Each number is 128 + 32 x the weight over its row's rms, rounded and kept within 0 to 255. Layers, rows and columns count from 0. Numbers have three digits each. The size before them is the row's rms in percent of the matrix's.

# layer 6 MLP down (transposed), 192x96, rms 0.0801, rows 49-97, columns 0-95
097:159147093113120093124183091150102153148098167121059095119093059121103165176084185110163110138156158140118123088114129110103166156099127159143129134143088148101175107116145163151117101134123087117116128121048095129155107198144171130203166073146121117117092100193200148138115166099102112109
103:116147160093169176215157116171118097110119131100139141111098150098112177073120095153078036119142166132102088090156158106094116118123080149103108142099108183126158127144130147081139130101168127117162156132076134110162137096111115164130086144047128161164157134152065160115071175128084121117
092:203081102117077120146113115128074146122104176095128167097133116153107145116133166100156143106121090114160083111130133090152185140146055131119129165076214117126103144111166177106162150071129096131146093184103093192094185171096129157151150148133151085101163123133196128122109114133103129164
099:141153146117190101155136152127064176144092149104090137188111207159144137107114171152180070154134084115084143145175127159119135075133131184135160080110100137089110123110161149120083103150152083146182156147167082134085090147161073095141158116133095130151099120117147155081152148111057161129
095:073128090141125150126110063141180038164118142116142104123124111172156084115106145081154129112055131105149145105111100074158188137079083116040127086174109149143083150111114103111178174120077150177159155124129135124096112053152123130149138145110135119157160122113105091145164159101116147101
097:126111110105163123088115119130089151118123073146083138136117085153085137168111118183176154102181099138160118067116141136110126127028123155102090123136084125187110176144137083166109147146175089133127159112180095107169149028143148121124078125113120080080180155117130113149117124070134156107
107:123096143157079101109149145177157102139140128139139137095117183173120165105115105146130099175080174139117123123119173120192136187134168160138147099161128145073068182193118090058119108066150206150174132154138129134162147099140119086090078085138204103135128158121106142102132087132129139138
095:112114098117124086136096152154156179137120133111105171121107108048172179189129083151075165095169062101091136101053160079130110100162136040062108154120093134123142128085137127144116172129092077138162143148115098133153128148118137149185094096116095093170140083152106129127145111161144113138
106:134161124147094136152149103093082140133140085119161112092136149180170139166090149135129097094129123096122135029095088155149061193116116155086074140101086103148156117130150153089125125104101105107158134168150185099174202178158148144160130138169138131109108120112136181059113136121159081077
077:123028178127105109105085136095103159160160096112159129169083111159164161141108106147151156090103053099148120142126074171117115189168136168103116139159080136094126166108111082179161162122097154181131113107142137187077149158097145177117120120122132107128184133075090128134121094158125161168
085:169102102136118115165093138110162137126125163189171113126172154111160118143109068173133118091154149079105148141210091132121078168151106150226098124126102125158167095130157109115106163134108160166132084111133158139106101075106107149112122144147140114159159111106129181024138122145202141107
092:143132067103147114132134167116137107108157198132073148121122090085139129109131102106135138128085119095210109093101125137075143140077153105153118104159153071094128150111132119192091148120118146126108135149112159205067134073098090096078116161169144136154147182095092146102142150080199084095
100:059156180121135142098090132104146113125188149159129122127129145090113091188134171139137140130114122175112082151123093112105113146124086167071134127152177166126185156083114182062103084110131122149154155164088107111096150134150053049156110113102122126132131152145087187120090074108085152082
113:117163132123139172128126142184152157065153118170151113121091102232126107134195158132163145136102154115121112119082154141135110136149121119109130114172118083076155108161106083163120122079131141194113084208110114179140060104118116133064101096092113108106136166153108159143106116068112156171
097:159151133114233180183135115138148098119139209113148166192130112124136105147170151166127091098170121126174093121130167156135122093189123130165143123130206099157109143170147119159131161096172148117141158109156100119130149088081106163151118129166106101133091135072083117096193129117176109158
097:120106116094119136096128143108106102093088155098093166151177131184146097129117122184093056135151132095151158112070090054116112120136134126108118164164096137140137153081119090132178201135113094097160076163158152101123158105172108111102084176129170175169056168125155191117097149133096133119
097:146130139103113177145142153053126136139152097083147100074117115147146108125065127147157108116079171123123057176135104170174150064152166157153194116090085114129141118150153102101169163130119138136139119090124035097143131171098163146110150116078152102111072074180086119118159109098151113147
100:171089154151138126158097157137121106062104144084098136102192133197121105123173126138145176074120134084176114100136085140178100155117100117112062085137168155091166147136110096131107194108141126156155186175088081122158135127162140135052092112126129119148171143109136123109152154204108101163
099:098172134145152167100149084120128092124120100126131099104105104145146127135163123119135115128165111166142124079160116100154127146099107161129078137145116175026099162132106150061134166111164129066157097130119184150152039128141106075116096069111168126188085193108126150181158131170099097139
105:177120096129097095142107155110184117114120111148071168150180158116126106141137129087122128163094118123167110085080084107114165184121089193108038172102103115123149115117110108111114178103066113103101127189097128137195146104131103136138112095109168152146074090074079143134156104124145156192
095:165137133143157066114138131141157126079100150105112119146192164069179133158106094151112124077140144086157087159144154099077177100123168121120109137104132166108148126086125118109151144170151161037160105106124132114125101121108133145226100143170147110145176153172164156107080136092135053169
106:105151108110123111134149146093100132120109128171119112139164155169132058146208190155118088169102070145135165196182120158143102091175138151103096159114135180138162141137126140194165120110134112073115122167094095083136170108129111127167175130152147094152086119175061133145184105127084081121
106:182131077108087170129098089137120087152180116146094115140102126134119124129075131117125165149140171078153166197053114083122098119113194161143123152128048168169115089098087132114129141086098128091079134130134173123155197147130156177115174114130120109156116121089123095094112119168070102170
097:097139074119062084151168133171061097166169089178100125133120105147184081114158132074105100125116102112154159087117107156094161132126133166124078121109123169102123111159163120152153144100094127122101138083115176145140084132124112150140206094144172162140108117187113100073137154122125148030
109:083129149160140134106165216102131137160111150162069178128182105095133134123118128162098131053169167163153075162116149097070163160141095128136148122110082157143127105105176118127149097133163144095117124064166117167107139116203082180148131119175163093092138142128122112188187112103155127116
128:182192143098111145161161107166141129112112135139150101080195132122122113173104117130142124163196168102090155161108128125138154111078089171147120063072128107151174132149171111131197098111059150112143121141102202072117114172175113094170128124159134144122094147120082169126148081116106129077
098:158082062112106105115095122161128121084085198124127140095149131168112121173130150183166121131141179087153106148132131140102146109142120141125130100113189080049131148029124104187150153136092108108029169141141134135128154166129178180143152157156146117154142146122122104146141166130150081147
115:167118132145131068137120153113054169161152052115054143076168135134108089168087159155150096151090125139177111127157124136154092172108087147133091123141108139163179175140136106102053167118115094134117102155120147108101189147147141166062098056125157082112114140140080137159115114115103125108
099:122159107091141096108106199110093113144155117117104125073084148156133149160148084155111167121200215162146152155092055113096148139111102104103124103114158092162218104123092109130103111138136148173115072090107103100151142111154119132132101146185125122117112120119089158160173197090078139148
105:132157154155121160131174100122101203146163109172122096068118138156131079133103171127176113121145107162128120138142125131144186173162063099129151098155134123116104190104101114091142117116170118101068178155182132079122130113127185164156077101173088107164168155159114099185067133128142071153
090:121140089145156140081056119146118114103102136147175125135170130159160132099200201129127136131135136116113106126175143128144157167137181074113132113165086157128099178110144081113145156100160102068154087159121141095066122116118102115119091151065195117184111168144215104162124146119093083125
094:116101192144090176151114173118162173128127150105114123150114074098130134129113150120116113179124147182166150122188102080156107159110160128185133155113081112162113162083114103162133198124146129128159124067162169066079128106195119124114105128159168106099147086170101135184177173114180163120
093:190109186124132118151178137133131109114076185058123132153110088164143169157075095147107112130150195144038124115124115144119159110109121146134110159187137162121130104127145161113119055127168159173106146135146132118126142106194135126140091107154035137092120117095091146197151105102097127098
109:103133113168170147156120119070140111099121125114113168121132093087101147148144138105123137116116093108128061076149155190177129130128071110070150075121138141106107136093149065157176133083101119144124158155120128149080056185144147131117153180077113087100103145158175060192170166149126112166
095:123119133137185136148130102109119097090208129129096123168196139123101124172160080094124116183138130118105106106113125047179140159094104106088083140121086180120093151126130156090079081141100144138175152199192097168102140105116127145115109126143125126193107102085188161155130127155176100108
103:147103101082114177170154123091147142169177097108103104103090118156122177067145129115125136127132150134117147104167132163134094098091164095142049118089101142128087108142162090153054160130126120198177107100137155153159146120138103131117047122091160117144150150161092039108089122106087144180
091:131107115148122146125180106072097140116137087081121134085126181120093169156116091173121142146156089061087099173145074122131179169138173088093118160115149183149197131129142144117141100034106063154168128101121149102115108087142106146109147101100053072101122121105140164122134127161162114126
098:118117173105079176115075143127143083109120117096156130121158109125160117122151084136130154059112102091095116144102097122166121119093164137138124177149139118088055130123062058075174176153101128085121144146139122140119120117102081093141204133164153123076119175176146099154091072119201096130
097:192083086118194142151119063141114190176142150164092152160145077156078127112174125096104127155129105188157101141132099084099122141092174134136097116142102063135150109134145126127091114075132057149171076123121126128156071151083141175131134151094123097148096122130164140112129113151196077161
098:088094179016111159115118060129157137083168136093194148125148105113176146103141163128135164108083105110154118166150116145104162154115176074099170131138114165091113117113127094113085107097170155114078132137076124103088104160143148123074146115116156113082142082104086171123183141151112138170
090:126166126138140073071152177131135154155113147137115077054111109144129084054098172111141126098170107172173115120106056081111146103134135151130100168183169176144146115147176125175160133144116134132115116104177065121142150148115118095169107159084151123107098117136168134182076059082125099138
102:157088075115141109130166120129142183086160102172155156124122101127040094099074147162129108190090136081172153082175151094139083102127103102088188100118141083164110082143102083160111132090147133113179071140136111147202133143094150115123152080116171138106165122112172105128096127132141166110
103:163117146197111184134075092152150094083142138163142131136155133119113115100102158149139138088083163095151159123136167093142134180128110159130190062161165140093130165094132089105140076170121173121113109104100112110178165107220115134071104114126147162149130182125098130095073113106078171085
095:146124172140110123164109124147133131082127177136169160126082100109163098077195055103135103162085116117089127132179099073123166103145128148183101199107165154114061110135129118153170133155148104113089158129070077147126073120134114128157113170118135158120139110124121134195137132046083151170
093:189130107188076163119104124114137113133130130145133094121098161145111159099193127164144166166127099165125148141138095083056098127162120172157190132142191119133145112119170131185108124122124141162104167105061113141092115179145144158135154197159128155130166127064091165181127104153055155145
106:111093100177223155100144114131082110130175115111097124140103136100171086137157143104200073121095095144046169136130132114113113063193087136094102071157128175195162081116081101083129098090103147107106115136132142162105090125089091152145135147087158086129138118154116133125132109107137145118
102:146104143145144105065106140121167114100111076087084161124166132197116150162118084135109188115107115112109119153174082224103135172155101067080114115129109103085105103103170168094131089156115141081140150140064155138119148102155098133089102042114113073114096138139127131119111161164132092123
099:127133140089192116137127106115162187139050162104116081116164111146128192132145167099137151155075129069105150096153206100096124140140120141138092103214121087197084161089109127182102154139100140107089116158095168176156132147128118092159150122132136124103080158100106110163101092096165123136
090:175159149139093146156154163141136142135097119156127079086131123122115134148147112107152120178118097116166065115175084176154145209131116083120170120107114063109159158141108165100116156120162080181126180127087091099098134114157184137177139153088175120156181120104137148204092133182135092175
# layer 6 MLP gate, 192x96, rms 0.0854, rows 50-97, columns 0-95
106:095112047116135159144095142130109130119154106127150080096140157164146140123134199150136197121153123135133200075147094083136136166137145143062135132106139142140116087147145120132141123104108208108124119166178108164104111143167124119141113070169134100110128128058128098077150144233130076100
091:113117143106120117097105110159099081152113125130147151134113066135143173162145162082116165095122182125143127080093080160135158111122163114164148146166079106098177168060100069159175147170098154110095139126130166068171111084127141060055152133166216128124101108133134067122120130141107122131
108:132143065044135114125044134115136121089128132134139141108128163103218097122084067151090115120136141118101106154097121138159119126130073130129120097158145050153145181154116163078110177135136099069145102117171101150112134116189126144110107101083135121118161106101126146095130134094157223148
098:145124111112163133132147174092160101114107157123087141082088128093131113117148129112162130088112119121046160126095060129179096061160064038130145132182130062102162138116159114121186107152119150134060142152133085125129120149061153116166128135149141156171119125132094156093077136119188116127
096:098098139121117086131110169110192150118104120127171084108094161192150161098149148143110147173100090107104086127137140128138101133119123065132179162090148065153154099135132212140069144188089142119152102126132105073106122173095147131100110169174138133100173076069145103082138161157106117184
109:153110084139110114087163176187155057135150131118161127141149213159147115113095147107132108141088131180100128181088088096176073047133110116148123097109138098152090087176178132076108096126086152158156125141137130097137092081059151138124131086154144099157136111115134116131093121125198152153
097:133149091162091156116153160097146097153089160141167174103113156186098116154089101151109149084111091119114152152144157118095164180154069179103105111156148123109098135108105088057149173130095107147176169169088183124134135160094083095160179128094123125166148118126205185093181159149152121113
098:140135163113127082167145174153166171182140096099112189136202143109099154145126143108115122069142117107154177199165173134104135155170101122093164144134119116090182059085132097125123113094137119144170151144089045158124083126089145115155063111099184102141140101156152111111104132114090091117
062:133120103146121168157190145143165080174061167155092146144115140156134140194117060130104176094168203102090071119118098120128131126165103160112114127127116156142171148171117142094178078167106122144118132133168145120169131107089070112206135122095124130107119136085162124102138079127062179129
098:064130123107155215167122071152116118180093129108123162118079134049102141078128169157150107114084129171136101118122155196105148077129178123185191154125104122151133099148087155088163111126123166160088153092102131107138110102121143121178065114137188128171099141130081115095102141142130137127
091:121152092187108151145070090190181091105073119139144185149129160075159124156141164081140114154123174101099177116073161132139150156126112127058119130146165177123141134144109140120078171125147122116072146146084112165171123172120189167157167056140124173104110113088137135096165115101104098138
106:085140104114123091105190110159167167088145157094107119141116163174144178141120176132109115146075090088151153146114089095116047084137109110119166174135134172082143096149119073129135088070141179120153105178168092108131129138119127114202087089119066138106173171122143126104110080140081155118
108:158114106074091158116126119176161140151109077092103156144105120145105070174122094101128123082161141121121171114118121143142073110090102123183155115180153182137187142141157170129075134159190145072197174144131130122162099135057109148124043101124171165124116069118127109120138087141133141100
102:138130139144124122116062153141144082132111085152136146110178143063116127130143096116138171112059102139151120055151108128125162111135091132144172100128133083141185129106168096084074111115147168191071114108093116152089096096193141127132148127144154105174173183098118134117055128197144117068
107:140170085126141107124129195181155133154134130060126066120153134162135136140143085090062072183077074091148127184105108082122102155142082114081131070133113144101189079135138118118117102143059131148129101070174088165094154115105118163153108155138112109151125169178115106159120131153107150111
090:140135134165107150113118137089173178157108121162114157106150167035149137145149114081133128164163083104179110206145106106092126129121066152170156150133077143100158079092135110146126111097190136133181115113139126200112102166184101132180165161075104165123139152102111140095089169108109141095
103:091125121142124167113132086102159105121152130122161130152171117144144163150120173097131131160112107067044173156121100169185105116173102115108174140104104132088073228091125065104140110135105082097179073158136106088154163079095137150125092078150098109105143145113115150107117140081182140143
101:142127102050214116174111178160162111148089149136152097102140148158144073130147122117124129133120146158061175151160034117171133113145162140134118154143191111144142087106118132127120125089123134167107153188164147093141167077164166088117091140183114123077096070072118137122151103124116124139
094:135157115157110165118138119083133152120098130099095120130109163159201142116122086131195149112095113089061162105134121103102153113085091127117117106180133159159102101116149111178112114115174073132107115169148127098129135145206137170145128170101052118075073123124095148121189140072087208120
096:126178101115158130110080142138168088088133126131118125103132153070114139129059140115198128105115139176126151127161107105112081089158149080166083165092121161077141111167154127081131121204095193153093140053128176098146109151152155089139101081138124174120109147134146132160086160092085085088
092:072142180109125173108106138077143143102142155176117201175124138153129156143086099091114122131187139134147116098107152100123192135055157058181099172146113107135126134161150173146124113114154063108126116097138142137148165141105143126117169139152177188121095145096193117153100151094200140083
102:128180120086124119168158180160107144133153169085091099067160119185107120159108102131145106172146126124103173120078124111122078164086177143142146136159131126197150123090086156177138128109107114135077090137153106164144144088123181113068145103100152147117108116116084094170096108242141113134
090:112143097115129138115114153123098058195141154155097093187198113137142090141098101057165079082122098107092119092111118112120107097153139160102112095123165152141161120141178165145090141101124114065113132146147136144151057152057171096165125091124101152193131158135147127113125062137103183159
105:129073164100110127097169051070102172126107107132184094135103161122177146127140083098115114199081059103099138171174161153151092110163122154093094216145117108115118112115133154090120126110124125122120170105145186112098140122125148107126127163165208200156131123134097146108098150150155124134
106:161081149087117117165112057106133160132107125157188093158147140138140125150119123140071180154123147110078151093111157126147089102078095144157142098107111066092151109144175127124135158175074056129142110157065148161110067135098090106147088122160076135140096202077121120089146150179149127125
096:165180091151131122098144156160110113169092104101177112116070104131120184104113058182122125161131116132109097097145157163149112120103170135098098099117097088078135143153212104108107069086146126149141093134142170120124197158138119140122080122175079217109128174132156126147137083113169092150
106:129203101139119234105111164119204102134156174126168147114127111104079153074101108180136146110112091182122116144072147121147087139140151079139181122097147098090148153134125101150102156089122147137184116131093118091111067114103128111087144150142132091086195134070103109147129131114134086163
090:101071147118145087127107107146142211113113098099124091140150152141063132091126141092195089148115130120127129084202161085117135099122102140135168138128093107116067120101102182182113115127120099090128178186145130177098054139157160133057101121123178165155159110119073141165132109164123122105
104:159136176121162170095088183106171077144136172128145126127097171153074074115100177110097140093142126131130160186142161082157186121103104123093190077131128174105133156155181135150123169144126111101104094192131180115117097114158101125084162129147167110101095144163103156188088180148122091157
092:160127105164107091100079102165128151205097158174123159129107157115119145136143051104148141165145170111113158113088187078107160110147133171122100092136188147192134115156178115106093173136161151185125123164109113099102109101121117109167107135167089103067144097125114136201134182075143116162
103:113093084115084117175033124139152178116154177086148114115121102150067154060113093135131038170149120130146134142109178125140104122117146135149139181137157120108105086192077144122150084140155156134150140184073148110131076164164153102131127110179105174140160110150137096147084107106129087122
101:164168118137112152130068112123113124134120145123135150168085112080105142175119147107140161096161168112075106128086174099164127129118129138070194152144156118029113092113111098140164175129161109101109211134096113177172095111132056146139114135099151073118070156143153126060138091127152143130
107:109102135118191177160143115164121156111096178053093074105115135184112115123039154107136074130107133127113158142119134079207133124146138146059142142141105135134147117086106111133092127126160167134036151150180126174141172112131101093137110107124122080092145124087103138147095123175070109118
094:110140166118105128079119160200115123125085098116099152141116104091056145173156148039186099120141145124137138077127154107098104178160106073069149155159159131132073146143153164079128131125138074114105134135141108044120129154158131124186115150175107104152135116097159114109113166178109076160
096:076144095111125098127129131180198129161117139103183101063091103089148119161174125091127122093170129161097145142088091128135118065166117190071106101131107107138105081101172144095141122155165188103096158124158136093176102172110110081161143130103115153127095088102160175073147166175141093106
094:146112127083172079151151129099100104172139127098099124128122093112109104113181115114160077164133185128127142152111173116172142081076153129094114096129078126107161107114104133071132082175142110173054131156179096130161083164109099124071135134098070061122164120107164052091097103159109130110
099:069112109177172098105103125174115121158149100139136137154120124130108165131165113092125207112114135110132181124167193160198104127084163160107102135136097129059118161113109208123143161171144160092148116102135133109171125150109112107101061065149149096093170134197169131118159126119139183107
102:112159066139108134146160148046138100161116167072123174074036114113096096119115114135181140088145130098164195126171075070119104096091098131139110201153183119120134094110110137066155124139130180110144167114123145133119092121145112129097135167109190106122168144139156151151150103153108144153
098:114142112134071146138084170114111125174097100152135153134118095066140164234116144161149079075056111137077127079129105142149171123143090139106144141118120168156124152118083154076084089179084120097110130160108149085147157125160111086115222094178122119146114110121160143129115126139136150172
092:053151143133094183123172101162132161138140146157150126081105151124109187049142107060143108096197082167098154088107133128096206122154126112146207108163146135145119149110142112156157087142128143150128115191148082114089135096064115145145121172135150157111150113155121123187108102156106100133
105:098138119098170141146111060157135098117123085072128103166179156177108116092119140096180185161100120168051116136102131130167161093092084143129114115103114144143108156061110059136116102108085085132122063122160161092146085101142153097153189108089123100118103145164106123110157134099067139080
100:143103096125138117087187113080144085185183085133098122112151131132169139130093158109108129177171132176107135151114053152100113041197131071118129143081099145105107138145153181109129122036158136131139168108142135105101144180140102070122070131162114147127146147117135115139133139138188093094
111:078095139066080194100167057187163099082128124170191084127155142118140135125101138097139092156117123165091118182150152056120136115143118158088150138148093132121186145160095131123136144147089103132120164143104211134173131123074126156128176181134123111160159162098143096095120133146148086103
099:143131079086125170096161096158107125165102141184124141097099050089109206092084121100128097082138122120149164156129085108098139182121103081122098162173087154117155149177135175127203108075120155112127187140101112149123163128161134113107069112167144118131100078135132096196125141170153130125
110:138098125027099117150129156159140117103118125155102113166108126125136106096092125050112168211124154168179145104158088128107114074112086163090192154136078120118116146143159136127149145193098121073166124140160158087140086148141146066170150141170114107094172134111142086098140082108099138136
105:109104127141109094189162132170208160132057126149100168151119099107146102090062130103093163177093159109152127115121132104109049197114122130098095125127176101079153154147150106073149087197119111128124159141111116169104120134176105109082072109095157109113160143125162181118104109094132101123
114:098130087081134097124060116062085114157129157115172182077087164152149106099192119109106134189127113156084176087110092101093196169136152102108098092141107160170112151100148125107146076159128126101119121152114129110130141193138177112125168179138081128108121143177075150114106099123110139067
099:134168097108116203106120125082132136203091153172130088148115141110133129102096135113108086113145163161129168113144087159159122108173149051087168125153129100118110125074158157130115109111143144250093143119128060133141107073132101163113113156164179179137149092095146132158173129115117160115
# layer 6 MLP up, 192x96, rms 0.0759, rows 50-97, columns 0-95
099:110176125101176145121139077143161060091125154132130107114199100096131175120065138193181092143134094144079089157125129155135116128128124089105130132099090105116111176187069147137092127111139153138144107178148131159111142149174107137127066119076051120175112116118162115073133136066135076141
091:111169194108100157154151130108135152136120146147102143107188095100134116173093060143165128097158112137114210120157169120128188185121148105099101063116100110095160089088156120137115150124075147108156123090140162109152113114068178172154155095123130103202136133149105105086136153120117086052
095:051169122102185139119065140129099133120100151109115093172107137093143090114143142090101106069117122149145073194204135124141051141135169139097120139140137166147114088083134193136151131103186125084101122136141089147150105146127076129059150167090105131141125094091131154147113128143052106138
101:144129141181121103164147155076135088135117119116142102118122076125100161064062147171182115156117112135113178152114098106112138088082089146136143170154091164122126169120140143143128105113109149207119213081121096124114123185126160104117095127081123139045158156150130153163109046084133124096
095:054132129104147170164202142149183164081181160104137107131127111134127142131183108132129157099153059151124135084122148127140105166097080101133128146116120188158128149104117123147182155093166153138122078205140121177140169158068118126116112147102082125119124125071122175182131155119046111113
096:164178118080135165074128133114144180120101083062146141105098174148114149096124121174132130181153145113087099098129121150140130136117105111170127117131112161104018179184124102092134213143105120106134168108102102133163164125064073158141163121093113145113134126119075096194118154126126109153
105:131088114113173162101133078083184134145169166160179093129131149138111074133093121090097129101092176138102176067215166098114136108123099156166130136098145049142136154188110115108143163077169088056124134155113136179132101143110107084087097083093105126130149138163114131112110149108115090131
105:176109127114125105084139160154136113132086097123115174140178153140091141149140131122120183127080132110154155129136068149086173065112106114088145129132072180150167172147135158054206168075147112120141107151097142126136186086056075107115095120104102159146122149158117085129128183114086114174
058:139076166170146098164068145157137121132116176150185122138109089145076124125114058160071125101127149076119131101115155139178099155151156149080076091083095108122157143090108162183141125148095145141127157080157151135176099088110102112125073153067101136083152156142161089100161086181121153089
099:168114120109106106125160169163184138182093183189131104086160127134079070127154098126143135137129115104123087118142133129107083088155126187182159112132094165082164203136129180105117137131148103200186140142160135137119157149114128203131098125083125118109127163197126078152108106141092129075
098:068130112117076148086145082085135174178115138124113100090109107133145153148156153117145114144136142155074106144084129160142092108171135080125076134101129152098119071202168138111147154101118070111114119198119122198159165128088136112110183088131112124124098079153141103056116201081114124099
105:105121152129157111125084128098137125111086112118061120170100145101164108160078140127183129134151180110137144127111147127167148141104151138093139088128097140067155146106098168129105105128150156178133139052146093071046064112080094050098082117162118092161149200105148139163132135109073139122
105:106171118155200125152160111108122122109119172162171078103117118107114185131152131103059127162139099127155112094135138095150134142112135162072097124129113030087083176113094071140183135103103111161122109119111142163137128080208184137110215126146113110130142131138102167153111112149136179166
105:124183143148102146137094062105083138089147131128167123112154090148065154160131091169144093165131110096165162091150137103133157121146143046128157173104058139145117116114128130133021132107127130094118097161112135115074144156158136157136090132174081072102129177126142185094103106085083135101
095:165122099107154170116077130179128064148164096106149168146189173134163087146111108136092153052187103115101157138174157098157078120081098140070205095083101135132138130129150103099074114117144141166162097153143147147093104063107152124118118186117127112131104170137129140128168125085152126179
093:108068166130137202112118161096113126158157145113144087170141136136134072171124171087129132079115223126088118187114160143107142119182178131136196106183133102120151161098066160124112101131135086153114139120103141116090140141113164082085151150048159133141079146098076141163133115132112147119
100:177062098130130079138136101171145101092125109150135174137097188191099092143140146101178168168146177138197144127145133162128053138092118150187085153154150136122151155138146080117148135119056163133131114089063135170131134082139147077121147155110143114115131171148153063132136177140169149123
104:126073134213177121146134167069147147146115137111121088078134122182103156117095120125169116130094123157115058154101177168093103113157049123148112147138095156167136137145134083210146107127163090108148096112134154199153103130109103160131129092149103131155139078136130138193179147070114137120
104:142131120133149100141044106083118115174073147167130125140153161094119114102148168097122084121116142204190120102096180112137191219107106141140090130154149148147091125101135074186109107129167146127064137137112092168094084124127089130053080108129129122101148147112133139163111186132100142115
096:121175123198139116163104123132181148129124137123124185097104156141153120134131142130097163066175106149109119113128141135100178073119196151152091095108206112094138172053090142114106136130139161149093101062068129132119087127126125120193155205124186127142117094140065158137112143112146111158
096:141098078134116170109191104156147133121119151197133105104121138094130148120113081109116108187163083116103167130143113092121190162144152164143141207078137105092112077188140119142130129119120119201172102128123133100117131059106113094117142105092142159118102172202106076172126187151092127089
093:145150154083142092156091144133057144118116193140114108160153115131114130119056148112163124213138127096146178132075105102103104130112162154191107114162123114160134133093179149117113111144156103145128150168167066143084098094078127121118132110117129182121117159111175080154129048130050084116
093:180086123127163138109105098142165146185101128134125042085083137116145100124147138140150090129113117096157222134116159117131064135098121095127155135143147167145148096154170140119098129131120185163106107175130138135150065108116146101134045119172115167161070196113148133130112161202127171124
107:162191052158107095095155174106128090189189138118135164183141125040141161175161158123150109097200170132171153138126090120114103104135092162113112110107143185162156121137167144132092147159135127144106124062134096157131172132160119158153180166117160115122104142136134134181123117166128117181
099:144119126167140167142108062103143151137073192118128150031148123107095123129141113177081121099124170112102109082128114108117163125062109132147148032088119131130079153150149147180168179175121126110147150076134105121090149148153096140080088122205087152112108132084129160101133117111117141106
096:157115082131161116176125128093121113115097130121104152125153100103132100130138110127064122086177190050110103193133170160135111136177121090154122106082131141115153092107084119180099174083127092095133114142131140097206180199065110151121132096152085146126140172107084099089094097136169157102
122:151126136165097093087143211121081149127139091119129129118076112102121099128155101154112118132167127186158184119133109109119105176093079096114091101123107148093130123179130115134100138137103096055151073190104142073089168151121195161121168090103181081135132073081158167144180150137114137155
095:132111110176114125073106152146123153164143136216124099137178118143099084152122064130150181130154193160153156157164133120122129054112107101158157111141143098177084091110163108137125109185106118130135084100108137111187189145166065134143109091123154143131067161167146159184144108145125070128
118:116155160146102130148196068135094144115117127156077113141134128149129102121158124148105158131171154153113186140126153160105163112160090124146128125122117130095149054076137074037095170090162137140113114133162133099094118171100115167120131112110137090097138143095144128121008081161051137111
098:132086121189094167085122072094098163182091081141148125152134137080123160123151118165102097178129161118100137226114124176163181157134112129126151155079151130101130177125155184099155097136124136091108076078128173203137101094135108128157170116157132136125181121129095156149130122108069139165
098:105172129128130137107172119162178139146130133143069111144103159086113205182153093145190127137101147147142081109152083105110158109067206156099173092110122121132128111122133073139148119072130201157187076103123154110052129107127127107143132118145102129104156115194109129099167133188116145148
102:150095098191163147108086110123105149114157127154140079184046182130154094137118071153159071126120107142152155176090138115111142104153114149140165149154161145094115095098039115077119157151182121163113123145083118083144165121115107139126150133118176131098186159149095163057146169147107151163
100:098121118125115147086101139132157118111127118110067149132165131125132115110180105149097154130105152053081099116200120145097156113132112106138194177136140111096129097113160132149122131130117081123125177144160158107170128143163084164192128177143163153115178180192109127228178116185167155166
096:131121062114181171105134128175136152136139096116150140143127054090116168190096124127090106104096165095113105171137153151159127147127118160130117128120115157161133176112143136087088136137099143111107172063109048120124150140122111132155101151112112105081081024086084148157166156046144097113
098:055120117129130144154103130094098090101177121097119061076125094119114104118124133134175068138110186095149073163099115116165156134156101139155122180081166182111158083110131152133132144158154102153124162161158074146182130139093095149174162195156105095139152212112163140126110067114117133119
087:120172142145144169112168169064082173111109116062143169104152127148115146134085179127095114179117157167118087058130165132120158160124155080125126141132181118121139121149118028149092132123118164137135116078078135090136101137085099187207082086122136136176123117151105132106148168157149126144
091:177136197071080136120163128096116111157046164144100141109156052157143133086145127131128149111172200112076096157114231179124147097122126153128127080135145143103143151121117153082099126109083109151148089130122152124083126174153103091160156120122105121172148155120146136155089082146090148094
102:135056112191137110153135138098196113138160148180127143082139105056148126157092176140101145117111130113068146126095120070147106098114175127122164124138125111122152118136130080167100116154103103133103114089151146118152131187081084111127069196148089156138149073191188111102142100180160164138
106:110083165127106157131133126125114130199098117122100093104087117152100156148097130098065120151079110136104113066146134120108116104121180085139111167103097156086150073172113127114139114086150107161187051099113128181103150071141118159061093050086160121112110167164145137167150089093107095139
090:079122160117122146099135156145126157146162125184069205132091072169108099066054141096139134108142166140169107135094177138126109166117109134080124107120074117112098156119145136089160139107140138212121081145079166140137118136101148127105120088160120069094100158181116088166081098105140076103
113:132146136171112123114183115141093178228109098146170089132140160144192137097128108096064149138187144038203135128157132140087132077094095118112146116111160168188123139129134125153149115107142122140121110130140143110118088131096186108069118103131092135129060144134112143129064128140179107139
088:087064113145151084134127082064106093155128115141099129163160084151104113048165112162152081108145143099132095137070109132103160129126124187128161158148160151104140110117157145126190193071168106137121130087108102111120092143143139117085148095086122128137093131161133072106116111047047150130
104:105154093124137086127161138066093040136061125166131111145088141120077115072081152090162137125160140123219095125069162126093132153088130087108130124088153180157136044110172150070145134126151117120141094099197121152120112137131130113160154144120128128174100122101122163148168162111115143112
101:129101109154124173084054140119136130131168145162126065155082134078174151128112133145151155176126104176115121124160091117109143155124061120126140128136078009130093097111142088125113178134126146124090198170104135142073164139122106123161074104092089111123111146129075151151125126139093165074
098:138156142184164109165078121113168173097143105148142165109197141171175180099172135129155147207069118098128133102091133145127119157158114064121138181112152098149131142114049128106158103103213141161125116173161145166140142098154076143108118171100117114142122065120113159106133135140127100076
102:145098130164132077121127140138169054074045060168166148154112155171124132147084109132122155110189152164135088127146082109113128146098151152122146143097126080112190128092161137123173101142147063156147139146099171114161159147141136132099060079176118087166097098103135124125073119074132137100
099:187163113140127142126111159050183138139087091152130066160125179129150106086092165116093183183112135126144118145120115116121119182081133147192110117147146122118131076110205094136173158071116145147105166167138175146176148105164141127085098074120134125157137167131133183146171117091181131154
100:118143153142158138110083143136126194121161164067075158151147160171178123185074137158164116135158159119126110119118167169130216134085157148131131141111145105113171110109116155172140157101117085093173142106118157185139103092170062153046151104098145126084119113121158146117112142133087113058